Weights of a small GPT-style language model, trained from scratch on English Wikipedia.
Architecture: RMSNorm before each block, rotary positions.
Training: a variant of SOAP for these matrices, 153M tokens, 5216 steps.
Each number is 128 + 24 x the weight over its row's rms, rounded and kept within 0 to 255. Layers, rows and columns count from 0. The size above them is the row's rms in percent of the matrix's.

# layer 4 attention query, 128x128, rms 0.401, rows 0-31, columns 0-63
size [114 106  94 106  98 102 104  93 107  89  93  77  95  94  88  92 101 116  90 113  97 113  91 106  96  87  99  99  96 107  98  97]
[[145  94 144 111 111 142 138  76 125 150  88 121 153 155 141 151 126 120  96 132 141 133 157 119  80 144 118 169 152 133 167  87 158 142 131 123 161  88 120 103 154  91 143 127  98 125  96 118 107 126  82  96  72 101 158 118  96 100 112 131 115 119 105 139]
 [126 148 115 179 130 153  88 107 179 124 117  57 149  69 120 160  85 105 118 126 114 146 128 114 100 121  83 103  96 146 114 140 123 117 148 142 137 136  76 123  89 153 117 129 150 129 166 127 139 103 126 105 177 162 132 126 163 162 116 127 118  94 160 147]
 [139 123 116 129 136 173 175 169 109 126 115 113  86 126 121 121 139 135 153 116 138  93 145 129 183 106 124 145 144 138 149 110  99 167 148 153 119 117 154 105 114 125 158 122 161 163 116 110 170 149 164 109 129  92 145 159 113 110 141 137 161 126 131 127]
 [156 123 136  95 101 140 126  99 100 141  86 163  99 136  99 131 174 134 136  97 141 150 135 116 137 107 138  92 138 116 117 148 123 174 141 118 126 130 142 150 187 100 124 102 146 126  98  91  96 123 138 114  73 135 124 153  61  89 134 106 134 150 140 154]
 [116  93 113 116 115 116 145 130  96 116 134 160 151 187  91 133 133 159 152 122 131 123 114  99 111 112 115 158 152 132 111 109 127 145 130 181 153 103 165 163 131 124 142 119 146 149 140  96 136 164 177 138 108 135 178 141  70 111 106  96 127 165 110 178]
 [132 102 167 137 166 141 124 110 139 156 131  97 169 133 118 114  97 162 125  73  94 148 147 159  88 150 134 122 143 139 133 144 132 164 152 125 158 105  68 120 125  87 105 131  97 152 152 112 110 131 104 144 118  94 105 159 156 115 120  96 147 182 133 105]
 [127 133 176 143 157 148  91 107 139 124 113 118 140 100 138 139 134 119  83 146 104 159  94 145 164 101 136 107  82 130 172 134 111 167 131  85  71 130  94 136  86  92 117 129  79 112 153 175 148 131 133 107 142 127  89 113 158 131  88 126 117 158 123  77]
 [146 135  98 136  87 109 110 129 111 122 120 154  97 115 122 122  89 102 191 162 123 110 103 111 143  84  96 145 142 121 118 114 120 121 106 114 108 121 140 117 109 197 131 156 127 118 102 125 139 113 162 147 146 141 149 124 108 169 146 120 134 124 114 175]
 [131 132  92 131  91 116 135  83 141 113 147  99 116 139 141 119 121  81  88 113 112  89 102 100 118 134 164 137 141 175  93  98 135 131 133  96  85 141 104  92  88 174 103 108 143 145 113 133 136 108 130 125 114 121 160  81 131 141 120 131  85  94 128 161]
 [136 118  78 140 147 137 123 171  72 143 106 134  90 137 109 144 104 157 169 122 129 115 126 147 178  87 118 104 139 139 153  90 184 116  94 138 122 135 116 144 150 134 150 142 155 120 111 149 126 113 157 124 153 181  98 138  98 146 136 121 135 121 112 150]
 [165  98 186 156 114 136 123 115  86 101 137 114 167 132 153 179 141 153 105 127 139 174 155 126 130 150 101 121  92  93 123 158 109 134 130 147 117 110 142 150  79 121 119 159 114 134 147 124 142 138  87 101 124 118 116  90 129 114 139 108 101 205 131 106]
 [136 119 137 130 124 147 152 103 116 143 125  62 152 108 124 121 149 123 115  96 117  87 113 102 100 130  97  82 102 134 115 110 138  91 132 101 131 148  93 139 168 124  97 136 138 166 122 138 122 115 165 126 139 136  75 112 110  88 141 142  85 150 134 136]
 [115 107 152  94 138 109  86 149  92 154 160 183  87  98 126 146 109 121 127 136 142 102 166 116 172 136 111 108 101 107 123 133 163 113 126 159 117 162 121 108 113  73 110 133 140 100 121 135 133 128 132 185 115 145 162 111 111 150 117 160 127 106  82 168]
 [134 115 101 126 143 158 133 132  85 105 142 160 143 136  91 142 189 160 135 128 103 135  97 123 122 162 146 170 142 139 112 136 146 132 113 168 174  95 153 150 141 180 159 117 127 127 133 110 198 129 143 147 114 160 161 128 122 124 115 134 172 121 135 110]
 [163 134 154 109  92 100 119 159 111 150 132 169  81 123 138 124 113 132 150  89 111 138 118 126 119  87 127 104 170  96  97 111 102 144 115 131  97 127 145 101 171 163 147 113 133 120 137 137 166 114 202  99 149  95 136  95 112 131 132 111 134 150 114 185]
 [138 110 181 161 148 116 133  96 139 137 146 114 174 123 116 148 117 107  94  93 146 127 139 139 111 130 102  83 120 159 110 157 121 117 110 159 162 150 125 151 124  67 106 115 146 138 141 117  88 147 125 104 151 117 104 108 143  84 142 157  91 158 158 131]
 [152 136 135 116 112 145  81 158 128 123 107 144  93 118 143 116 168 143 194  89 109 152 113 126 122 106 177 118 130 130 158 129 120 131 131 101 111 124  96 122  85 126 128  97 114  79 135 130  84 131 119 192 161 129  96 113  91 164 161 113 106 170 100 162]
 [129 140 141 136 137 124  88 151 116 152 139 114  83  98 132 156 125 149 191 140 115 116 133 114 196 103 143  90 113 100 140  91  83  65 118 153 105 115 146 132 135 117 101 131 106 140 166 130 118 142 118 144 115 120 106 139 117 108 161 168  94  96  76 107]
 [101  87 128 114 151 145  92 114 132 133 168 136 153 153 166 130 144 167 161 117  91 105 112  93 131  93 144 164 129 106 145 119 102  87  92 165  85 105 120 107 127 108 113 108 115 130 145 148 128 129 106 122 157 159 149 136 109 118 105 179 142 115 113 165]
 [170 130 157 181 119  99 161 125 144 138 147 128 192 150 126 103 123 116 117  92 135 150 141 117 160 168 140 120 100 147 122 132 137 134 131 121 123 168 131 149 111 113 138 120 144 143 122 134 115 154 167 147 128 139 161 148 111 150 114 163 133 130 141 140]
 [177 120  89 151 155 150 100 139 156 119 130 111 127 100 147  85  84 141 125 166 136 126 122 146 124 153 139 102 125 147 142 157 153 117 113 101 136 127 171 161 143 139  86 100 139 130  93 164 131 115 138 105  85  89 134 120 123 142 130 120 142 133 187 126]
 [113 146 139 157 100 125 111 116 137 122 124 112 169 147 112 152  96 127 127  96 139  89 131 113 135 172 159 105 122 117 112 131  83 123 121 140 116 120 121 138 133  87 151 139 136 106 210 127 160 113 110 106 137 136 142 120  99  99 122 128  88 141 162 106]
 [108  89 103  60 165 132 129 145  95 140 129 182  70 128 150 136 141 157 140 141 144  73 105 131 122 120 136 137 126  97 110  98 127 152 139 147 123 124 182 124 176 105 140 107 116 101  74 135 118 133 117  84 137 134 134 131  71 141 160 177 154 134 122 134]
 [136 152 121 148 129 107 132 170 149  95 119  91 198 117 117 134 111 127  73 133  76 183 105  89 117 167 133 125 129 135 145 146 133 113 145 145 150 141 159 185 119 118 142 104 136 113 118 144  80 140  93 141 146 101 127 130  80 130  82 109 145  98 122 126]
 [107 138 100 154 108 163 136 141 125 120 136  99 177 126 134 118 151  94  85 120 126  80 135 130 113 119  74 106  83 100 111 150 161 108 129 107 107 154 171 148 125 145  93 140 118 126 108 105  98 158  99 142 117  95 145 137 118 107 129 146 185 134 130 134]
 [133 103 137 130 121 138 160  95 109 166 102  69 138 115 105 124 137 143 128 138 118 149 103 131  55 144 145 111 118 158 148 168 104 130 106 168 132 133  92 129 134 126 163 152 127 175 157 110 172 125 110 144 135 140 135 165  99 112  82 137  87 103 121 139]
 [159 151 100 117 118 141 129 132 123 117  56 105 160 131 135 180  80 121 115 121 146 132  96 149 112  96  99 145 136  97 113 139 115 124 129 154  75 121 171 119 175 146  89 115 124 150 112 119  80  91 127  90 151 102 129 101 119 114 135 129 110 106 131 147]
 [100 126  98  63 114 115 141 147 147 142 129 166 107 142 102  82 117 153 162 142  94 106 130 159  85 143 158 156 101 118 147 138 153  99  93 156  99 100 148 128 115 142 115 112  92 141 133  86 165  77 156 134 121 130 135 121 103 135 145 105 103 158 120 104]
 [127 143 164 138 139 137 125 106 110 118 109 129 119 121 117 109 110 122 102 164 129 141  88  95 159  88 150 153 109 122 136 110 152 157 128 164 115 174 103 125 122 114 119  89 130  97 148 139 152 111 172 186 142 130  84 123 110 157 161 105 105 150 135 155]
 [144 177  89 112 124  91 131 131 139 141 123 128  85 167 142 102 153 140 142 123 115  67 153 153 125 112  98 120 102 129 145 146 133 140 129  86 156 142 117 149 156 147 111 148  93  77 126 127 129 139 138 133 104 109 148 130  87 115 126 146 112 143 133 127]
 [134  59 105 150 144 162 148 155 116 112 115 148  76 151 160 130 145 181 142 124  85 113 106 132 103 112 108  98 140 137 118 135 128 127 124 127 124  66 181 145 149 154 113 106 120 101 145 135 150 146 163 147 122 150 106 114 114 127 147 133 192 167 144 119]
 [159  99 151 121 125 187 149 126  92 138 126 138 157  74 162 100 128 140  84 104 148 147 142 117 128 141 153 149  97 138 123 102 136 145 130 138 134 169 135 135 177  76 115 156 125 112 127 139 128 124 101 100 122 127 185 180 114 134 138 121 159 173 116 122]]
# layer 4 attention key, 128x128, rms 0.403, rows 0-31, columns 0-63
size [101  88  96  92  95  98  87  86  96  98  93  84  88  99  97 109 100 104 104 107  88 111  86 109  97  98  99  85  94 102 100  94]
[[142  94 141 131 145 103 159 152 115  88 152 141 118 119 147 133 209 128 126 124 112 138 152 163 144 130 143 121 115  93 133  82 150 109  97  96 108 116 130  84 133 146 129  80 167 103 121 122 106 148  99 166 106  79 146 144  92 145 120 138 121 133 133 115]
 [111 150 146  98 126 116 149 129 159 141 144 141 132 132 130 116 114 151 109 125 106 144 134 138 120 112 106 106 150 139 126 139 113 100 143 137 144  83 163 104 127  71 167  73 112 123 149 132  81 153 142 137  80  74 131  92 143 103 110 104 126 150 119 125]
 [114 143 120 118 105 155 114 149 113 104 167 119 134 120 135 137 110 119 100 165 132 121 111 114 129 147 123 158 145 160 137 128 164 103 147 100 147 170  86 145 103 148 169 111 135 171 136 157 110 145 107 122 113 149 142  95 125 176  94 126 172  88 106 151]
 [114  76 144 169 133 136 139 152 137 134 117 119 123 129 141 144 141 113 118 130 122  80 161 116 149 150 157 109  66 127 165 116 149 106 135 138 157 136 160 126  91 135 123  96 126 147 109 124 123 111 175 149 151  88 146 139 103 168 139 129 158 122 114  93]
 [ 97 147 116 164 181 160 127 158 118 138 137 103 120 137 134 133 180 157 100 142 120 107 127 148 149 155 127 114 104 103 135 123 111 101 131 121 115 144 112 107 110 115 125  89  95 131  93 135 187 128 129 121 121  91 153 135 115 102 135 154 107 109 130 140]
 [155 142 133 108 143 155 128 141 143 101 183  97  91 105 160 124 142 153 128  91 125 174 100 131 118 124 112 138 138 112  87 159  93 163 111 121 119 161 153 150 148 125 145 127  96 142 116 169 131 151 129 139 103 162 141  97  76 176 138 116 158 101 125 122]
 [149 169  82  98 104  93 135  75 139 126 127 121 103 128 141 125 143 134 180  99 156 131 141  98  98 131 145 162 137 120 150 118 115 137 125  88 154 115 131  94 108  98 137  94 150 110 141 107 154 142 205 125 163 104  96 129 135 158 116 115 135 111 155 135]
 [121 166 137 132 108 116 127 119 139 187 142 155 154 107 140 129 142 138  96 160  90  74 139 153 210 156 150 119 121 123 170 129 116 124 109  95 127 121  85  85 121 127 109 115 156 141 136 159 155 109 134 101 151 113 181 133 128 148  84 131 137 113 146 127]
 [120 114 124 152  79 124 120 147 112 181 127 144 119 114 125  73  98 141 128 139 136 186 125  73 112 166 127 105 197 106 139 160 102 135 119 175 106 132 139 154 155 131 119 132 155 126  99 119 121 103 131 203 138  87 141 130  90 130 116 136 141 101 121 114]
 [ 96 151 145 148 137 131  86 126 137 162 131 135 102 109 105 119 122 112 128 128  75 118 137 149 172 131 147 133 122 112 131 146  93 157 161  92 113 172 123  64 113 122 106 119  90 129 129 152 144 136 159 140 125 121 159 106 146 126 142 136 164 160 113  84]
 [162 144 125 154 107 138 144 118 145 112 127  68 102 162 165 144  98 125 145 100 155  77 107 104 113 127 155 111 138 108 128 119 133 121 132 130  90 127 180 127 131 120 106 123 154 159 157 110 127 161 108 119 121 186 120 126 135  98  91 122  94 126 127 162]
 [161 141 166 111 113 132 129 107 168 141 136 102 157 130 106 135 113  85 126 106 148 128 139 103 138  96 105 125 126 177 159 111 137 148 116 131 155 156 108 136 150  94 102 152 125 143 178 137 114  99 107 112 111 115 139 146 152 173 101 109 111 167 106 181]
 [103 174 147 105 134  96 141 122 109  91 132 145 161 146 180  96  99 112 113 169  96 149  91 121 105 102 148 104 151 111 120 130 112 123 159 143 138 164  65 133 117 128  96 117  75 117 112 148 160 117 133 141 130 141 169  78 167 131 121 123 143 151 130 139]
 [112 190 147 173 133 114 101 136 104 155 117 106  84 115 111 131 132 136 119 116 147 103 169 155 134 131 119 158  97 145 163 146 126 135 157 128 111 142 146 154  73 127 148 132 162 123 164  38 109 139 138 141 113 138 151 161 122 138 126 118 105 111 118 118]
 [150 134 151 161 140 116  91 118 138 119  82 133 157 131 141 115 112 126 121 122 121  70 160 153 157  99 178 116 187 120 171  90  87 115 168 145 151 126  97 158 128 127 107 133 104 126  87 117 110 132 145 137 130  98  99 119 118  87 130 104 180 177 134 130]
 [150 110 135 124 159  95 112  95 154 119 144 131  68 130 117 117  73 137 153 128 136  99 133 134 132  97 109  98 131 161 124 143  87 139 149 124 140 152 148 159 108 115 139 146 148 126 128 125  95 182 115 101 117 124 140 100 148  83 112 121  96  86 162 114]
 [174 157 149 105 141 126 129 142 126 111  81 110  92 113 126  85  97 129 170 135 150 154 112 122 147 129 130 127 117  98 130 115 134 190 119 117 124 106 116 127 136 124 183 156  99 128 133  91 176  98 113 126  90 115 131 103 107  98 150 137 174 180 147  80]
 [ 85 135 142 138 142 182 134 156 119 172 151 157 104 138 129 143 121 131 165 123 107  99 116 146 102 150 122  72  97 126 133 158 122 175 147 131 133 112 126 101 168 117 129 114  62 109  77 140 166 144 109 131 110 147 123 122 161 108 116 103 151 148 137 123]
 [108 109 146 176 123 101 145 119 117 170 159 117  86 164 141 165  81 166 183 130 106 105 133 149 140 110 113 128 137  91 105 170  98 125 157 150 120 146 144 125  88 109  99  96 122 143 119 101 147 131 116 167 140 143 136 142 154 127 142 129 156 155 104 148]
 [139 182 125 136  95 147  99 125 155 126 100 131 151 180 188 149 143 121 148  99 108 127 160 101 125 131 133 136 138 188  80 124  99 129  97  84 100 120 115 128  85 138 125 128 182 131 181 110 115 123 107  72 143 110  98  88 133 144 163 119  81  98 168 137]
 [110 127 126 116 127  84 154 172 160 165 141 113 128 155  82 126 126 134 144 169 119 119 144 174  91 106 131 161 109 134 134 120  91  90  92 127 166  94 117 124 103  88 123 172 163 117 154 115 173 127 103 114  84 116 127  98 128  97 133 124 161 149  89 146]
 [132 168 145 144  99 142  96 119  93 144 135 131 114 126 112 112 100 127 143  58 117 152 103 112 123 104 138 126 144 102  91 179  91 133 156  85 114 124 104 126 140  85 121 105  89  98 131 143 105 126 129 120  82 109  74 111 102 131 158 143 143 188 155 118]
 [167  95 112 115 134 113 114  91 100 137 175 118 155 163 126 140 111 168  86 110 108  93 137 113  92 119 156 118 148 108  86 132 127 117  81 110 151 128 116 151  91 138  98 114 118 120 124 161 151 112 108  96 126  80 144 157 119 127 147 130 126 142 110 106]
 [104 165 126 141 103 122 138 144 141 146  67 133 175 150  89 148 120 124 146 129 177 134 120 122  70 151  88 135 115 157 135 102 148 132 135 121 140  94 139 133 128 131 150 139 156 146 157 114 129 123 122 121 116 172 147 142 168 131 118 101 107 135 163  91]
 [134 102 109 161 132 144 121  91 141 139 111 178 170 136  68 120  94 118 123  61 142 111 137 111 164 107 128 160 157 154 117 122 134 127  98 134  79 121 104 149 129 187 156 132 124 119 157 100 127 134  86 121 154 113 119 130 133 120 114 106 114 145 146 106]
 [135 100 136 166 143 142 105 126 153  94 117 124 146 145 145 121 148 143 104  81 144 150 166  78 137 135 160 126 137 127 132 147 164 154 175 106  77 165 153 151 144 145 115 127 135  97  90 125 120 165 144  95 140 160 129 123  96 107 116 126 123 131 117 134]
 [111 152 169  89 126 145  74 141 149 105 126 169 148 180 137 110 152 121  77 144 138 145 121 130 157 166 158  94 120 153 148  98 107 137 170 102 129 100 129 121 129  93  90 122  98 120 146 179 100 137  79 105  87  94 144 131 107 118 116 128 156 131 100 108]
 [143 159 116 115 143 117 109 143 110 134 107 167 130 147  79 159 167 132 158 121 143 134 115 169 144 126 150 149 160 101 167  82 144 118  82  96 117 110 121 113 105 133 125  82 100 105 129 168 118 126 136 141 138 146 141 137  99 143 140 103  93 166 111 134]
 [ 97 125 100 153 118 147  92 125  96 139 140 130 163 151 133 144 106 124 155 152 103 127 163 147 175 156 177 124 142 121 162 123 102 101 153 113 109 114  72  92 134 140 109 178 102 136 119 100 142 131 129 121 161 107 171 118 143 131 146 136 161 145 143 114]
 [154 142  97 124 170  88 116  99 115 153 105 165  88 125 114  96 134 112 118 156 110 115 126 151 164 166 141  91 118  92 161 188 125 108 162 150 134 107 141 115 134 105 122  99 152 128 104 148 130 129 128 149 175 101 149 143 108 147 153 179 148 139 134 175]
 [121 167 133 171 111  91 136 152 128 136 131  93 109 112 110 132 138 146 180 104 120 112 161  91 140 143 142 156 126 135 163 144 127  97 128 123 121 136 142 116  98 148 132  97 138 117 235 117 131 128 128 132 103 113 138 159 171 112 154  88 104 145 114 155]
 [134 137 158 119 141 138 131 129 124 166 145  86 168 135 144 116 119 114 110  98 120 116  76 164 165 102 135 159  88  90 118 127 193 159 114 113 168 128  96 114 128 137  86  96 120 157 137 117 101 102 134 121 124 100  93 167  91  85 160 103 140 115 118 146]]
# layer 4 attention value, 128x128, rms 0.433, rows 0-20, columns 0-63
size [ 98  91  91  80  92  81  86 107  77  90  87  84  78  90  85  98  91  88 109 100  91]
[[106 108 157 104 136 126 159 116  97 140  99 152 153 151 159 138 153 116 124 133 127 114 138 172  69 110  89 108 142 145 197 138 149 174 122 148 129  71 130 117 129 117  82 150 117 131 140 120 157 115 141 123 156 117  91 156 141 148 128  80 155 105 119 114]
 [ 89 150 146 152 129 107 156 107 111 118 138 119 135  93 160 156 108 104 118 132 119  83 106 144 120 132 125 109 178 132  96 149 161 131 150 121 110 105 113 135 100 138 132 154 167 118 142 143 112 100 137  94 157 108 114  95  99 148 102 145 135  93 106 136]
 [131 140 164 107 125 122 121 110 133 128 162  88 110 145  55  98 116 141  97 118 125 134  92 113  89 104 165 107  88 158 149 143  92 156 154 139 103 121 142 131 126  96 109 125 110 123 149 124 145 134 172 139 127 137 103 109 155 107 139 132 125 130 148 129]
 [128 104 150 158 143 139 138 126  69 123 103 106 133 132 120  97 127 133  97 154 105  98 143 120 143 143 156 121 105  93 145  78 118 131 160 141 139 105 150 114 101 108 162 138  95 123 141 115 177 123 119 124 141 102 124 155 122 150 165 145 173 163 111 133]
 [148 175 108 180 128 137 106 104 109  89 119 111 161 102 106 104 131 132  85 110 104 113 101 131 133 132 135 148 106 135 140 111  58 122 155 136 149 130 144 145  82 115 119 112  96 119 160 141 108 145 125 100 128 122 199 118 125 116 127 125 146 153 111 110]
 [ 96 138 129 101 167 117 138 137 111  79 117 133 121 107 145 145 138 113 118 132 108 112 200 161 159 137 128 102 167 111 131 133 149 125 143 130  95 156 147 100 131 140  89 143  92  86 150 120 142 126 134 160 136 122 129 105 124 139 101 126 123 123  96 129]
 [112  95 147 125 146  90 164 169  72 102 138 113 115 140 147 128  67 108 107  90 158 119 115 102 106 118 129  83 154 157 135  97 102 129  86  73 113 114 126 140  82 157 134 119 115 131 184 144 148 153 126 139 161 141 166 124 127 142 116 136 106 138 120 125]
 [141 165 141 140 129 161 112  90  84 110 143 117 164 126 143 116  91  98 177 105  86 101 110 143 142 188 106 128 124 118 140 112 104 112 136 149 114 154  95 161 111  93 135 142 109  80 132 146 160 126 166 146  64 115 151 107 118  96 110 109 121 200 155 121]
 [129 155 160 118 182 112 132 149 143  90 131 132 121 156 122  91 133 101  95 139 151 114 133 152 135 116  99 111 138 165 133 162 129 190 148 110 118 141 148 123 112 155 132 108 119 159 111 133 124 157 114 138 159 108 112 113 150 115  78 165 151 150 104 136]
 [111 123 108 160  99 110 158 160 122 120 120  91 178 122 148 127 112 128 119 163 114 147 139 115 125 117 102 107  79  93 109 114 196 164 126  89  99 133  97 153 168 102 145 128 130 154 142 178 126 100 144 135 152 140 113 134  89 125 142  89 138 133 110 133]
 [112 128 127 181 138 125 112 134 128 148 143 115 129 152 104 132 121 151 170 125 132 162 139 121 142 121 108 114  87  76 125 118 127 111 119 113 160 182 133 143 121  71 116 146 110 115 173 137 189 150 139 137 137 115 161  44 126 115 121 132 150 128 153 109]
 [151 173 134  94  98 128 137  99 119 156 149 119 140 130 117  82 121 122 140 162 148 144  89 130 106 151  97 116 133 173 112 161  92 144 148 137 135  98 160 141 172 125 136 108 122 123  84 174 129  87 124 124 141 123 139 143 122 132 113 121 119 115 159 110]
 [123 141 145 160 154 128 149 117  99 133  88 111 146 106 129 114 136 125 122 183 139 141  79 132 131 134 138 100 136 117 165 100 128 108 184 113 107  94 164 180 147 143 102 134  93 130 141 112 158 182 162 105 110 110 139 141 134 157 129 155 159 101 125  92]
 [160 156 122 105 140 179 137 129 112 142 105 157 128 110 115 116  68 145 127 151 124 134 105 147 160 131 147 132 131 110 132 140 167 161 159 101 171 174 103 127 108 100 134 145  77 157 117 149 134 115 125  80 126 128 142 119 114 150 151 189 137 121 140 106]
 [141 138 141 104 124 133 149 103 141 140 158 136 123 117 150 130 148 149  63 156 122 148  81  90  98 127 138 114 140 140 106  85 169 108 134 128 109 114 119  97 131 132 124 148  90  84 190 134 143 146 152 121 141  85 134 118 145 119  90  63 104 128  98 112]
 [155 120 125 119  91 135 136 169  89 108 106 137  87  89 101  99 163 124 112 149 128 121  92 136 191 128 115 121 129 119 119 123  99 134 108 151 160 138 127 159 129  99 144  95 108 109  73  93 122 123 137 133  48 140 147 105 131 115 103 139 135 140 112 129]
 [ 80  80 121 123 162 147 144 116  98 152 146 166 130 121 110 119 134 102  90 128 129  98 110  97 115  89 170 117  98 111 121 100 102 172  79 147 132 154 121 154  90 157 140 140 162 134 137  96 111 115 100 127 122 148 173 116 164 130  76 104  95 112 117 121]
 [101 118 145 134  77 122 142 141 124 165 128 149 113 135 135 138 111 114 122 107  98 199 102 135 107 141 110 119 124 113 163 146 143 139  99 147  77 124 117  88 131 143 120 136 173 167 127 178 129 124 110 119 174 172 148 164  81 115  97 103  96 140  70 124]
 [107 157 105 106 116 148 122 127  94  94 117  76 115  90 102 152  94 119  97 130 110 131 129 114 168 128 143 134 130 123 127 135 121 105 126 140 132 134  85 122 163 139 121 183 174 112 163 141 118 116 142 130 114 122 162 129 147 121 131 111 125 151 111 137]
 [137 122  81 122 123 103 153 138 173 137 132 151 108 143 138 165 148 140 139 128  96 126 164 159 129 135 115 129 147 167 111 108 141 107 150 129 145 142 138 149 147 109 145 117 158 137 105 112  79 136 116 136 119  98  79 162 143 125 102 109 159  84 129 135]
 [146 130 164 152 147 126 128 118 101 138 176 157 136 120 110 151 132 144 166  84 117 106 117 121 126 124 114 118 153 107 134 129 109 151 139 166 137 151 154 171  95 111 133  96 124 128 115 128 112  74 102  91 132 143 126 143 158 135 150 160 119 149 138 103]]
# layer 4 attention output (transposed), 128x128, rms 0.382, rows 0-19, columns 0-63
size [ 98  92  91  89  96  85  91 106  92  99  88  85  84  92  90  96  96  91 105  99]
[[123 150 111 148 162 154 153  91 114 132 140  74 164 123 113 122 137 124 116 108 146  95 117  92 152 149 100 114 140  79 105 101 107 121 157 176 118 180 124 136 120 116 141 155 123 123 141 167  86 111 105 143 108  98  97 130 168 100 125 139 121 101 108 154]
 [135 136 122 139 128 143 136 137 139 165 159 107 122 139 138 118 134 148 134 174  85 166 123 143 138  97  77 152  47 113 134 113 176 110  94 148 142 146 152 142 134 107  89 122 116 100 124 145 108 120 118 128 136 101 168 131 161 122 121  95 144 155 124 130]
 [179 131 116 188  93 118  99 149 127  99 125 150 100 111 147  89 165 127  92 140 105 118 141  97 156  95 139 141  88 131 110 126 137 137 143 110 114 123 132  83 149 138 156 142 130 111 106 104 157 125 128 134 154 125 110 141 141 103 126 133 130 168 125 108]
 [174  88  89 123 111 134 122 129  95 153 126 118 132 134 119 165 120 119 112 126 114 133 164 169 126 129 127 117 139 172 128 116 143 165 133 141 149 145 131 165 134 126 142 124 194 127  96 140 125 147 138  73 149 134 139 184 116  98 113 109 122 104  91 115]
 [129  78 162  97 150 111 103 150  91 185 152 146  71 140 155 116 161 159 125 113 148 136 127 124 144  92 128 108 118  96 130 140 135 163 106  69 126 129 157 124 149 148 162 107 105 157  80 108 145 104 145 149 101 138 114 154  98  99 119 132 120 140 161 107]
 [130 102 124 165 143 128 144 125 152 115 143 122 150 142  93 138  97 129 134 118 157 116 130  81 105 117 136 137 152  94 138 139 107 136 132 156 139  99 121 107 110 134 167 131 157 169 121  92 117 159 168  99 174  91 161 113 133 104 112 159 147 115 119 159]
 [135  84 100 138 143 148 150 126 136 125 134 105 114 162 143 106 146 120 118 157 116 161 126 148 190 161 156 152  95 103 153  83 162 104 152 101 156 107 143 125 108 131 121 144 131 105 101 132 159 127 117 148 115 119  77 155 125  99 101 160 148 119 126 133]
 [112  99 107 137 143 110  89 148 159 150 132 164 138 132 107 162 161 119 116 147 126 125 148 109 136 153  98 154 137 173 139 142 164 115 130 115 139 148 164 130 144 154 143 126 163 130  83 110  92 165 143 117 144 111 150 162 112 109 129  88 180  90 121 125]
 [114 144  97 156 115 147 139  78 179 136  93  87  97 129 112 154 129 166 152 106 121 122 119 157 112 126 151 137 139 108 122 113 144 114 175 132 155 125 156 134 124 137 165 118 156 133  90 169  72 151 151 100 121  92 132 141 121 164 150 109 139  97 146 138]
 [148 154 155 117 156  99  99 110 139 138 138 135 133 142 134 143 106 171 138 152 165 119 129 167 139 126  96 172 129 130 170 162  92 103 125 186 110 155 170 123 140 120 144 144 152 123 132 111 130 143 109 120  73 138 141 189 137  90 144 178 152 125 145 104]
 [109 104 143 108 131 108 103 108 118  89 131 136 136 120 168 161 134  99 103 179 105 118  99  99 122 138 120 100 162 131 144 113 115 141 155 114 123 165 152 166 148 124 127 136 126 137  81  98 112 132 125 125  97 109 144 172  94  83 101 128 130 123  75 104]
 [112 169 165 155 130 130 101 124 122 173 113 125  92 104 125 148 138 128 162 118 144  70 155 120 146 165 144 117 115 147 135 151 158 132 157 133 151 131 110  92 134 140  93 139 121 140 115 120 102 101 109 140 106 138 131  99 131  80 175 173 109 146 107 116]
 [142 117 110 149 106 140 124 134 137  99 158 131 107 101 118 171 181  99 129 130 109 153 161 111  73 119 142  87 152 109 118 106 106 120 149 134 119 177 115 166 130 119 138 133 107 117 108 130  94 101 132 120 100 129 109 129 132  83 161  98 104 105 140 148]
 [107  94 114 163 164 110 144 156 167  92 152  86 138 116 147 133 148 103 155  78 152 108 141 102 118 148 132 153 122 154 152  90 132  89  85 118 100 164 105 127 109 125 103 128 108 106 109  88 124 137 115 146 141 125 107 111 131 135 145  95 128 123 116 150]
 [123 112 137 145 183 115 159 153 120 128 108 101 175 124 140 126 148 106 111  96 138  97 135 114 135 108 143 142  90 120 173 166 129 153 127  94 148 145 130 159 133 102 169 110 132 121 152 146 112 147 123 105 130 102 107 159 109 125 129 165 190 145 107 102]
 [108 116 123 116 133 143 135 125 140 109 169 141 140 119 121 137 148 142 134 117 152  82 151 104  87 131 121 101 143 166 114 132 125 143 142 110 102 176 110 134 121 122 121 127 169 108 112 150 166 103 108 120 128 116 113 138  92 158 140 136 117 117 117 144]
 [178 164 109 115 107 155 161 139  96 120 120 131 100 128 131 129 126 139 134 153 131 119 124 120 148 114 119 109  88 123 159 103 133 137 149  98 135 116 148 116 146 101 125 120 116 146 131 165 168 153 144 129 132 111 158 174 128 163 109 125 145 116 124 165]
 [134 139 150 124 147 140 133 117 126 155 143 130 177 134 126 124  79 108 106 114 101 119 127 155 150 142 117 147  92  78 123 116 138  69 127 123 135  89 156 151 144 169 125 113 115 142 123 158 162 106 142 109 144 154  94 151 108 132 157 129 146  96 135 148]
 [158 139 147 124 157 116 117 134 139 162 107 160 124 108 160 121 125 108 108  98 117 115 100 137  67 129 134 143 145 137 176 133 148 130 143 120 162 131 132 144 118 136 140 117 131 116  83 106 157  92 135 133 141 166  88 130 106 120 110 136 157 135 115 118]
 [125 172 126 123 141 127 108  98 133 146 130 132 111 158 105  86 109 116 141 102 113 114 110 146 172 158 132 118 137 144 121 154  92 114 146 134 108 134 141 170  83  92 132  95 131 163 175 152 121 110 154 141  96 131  99  96 176 149 139 141 123 162 143 133]]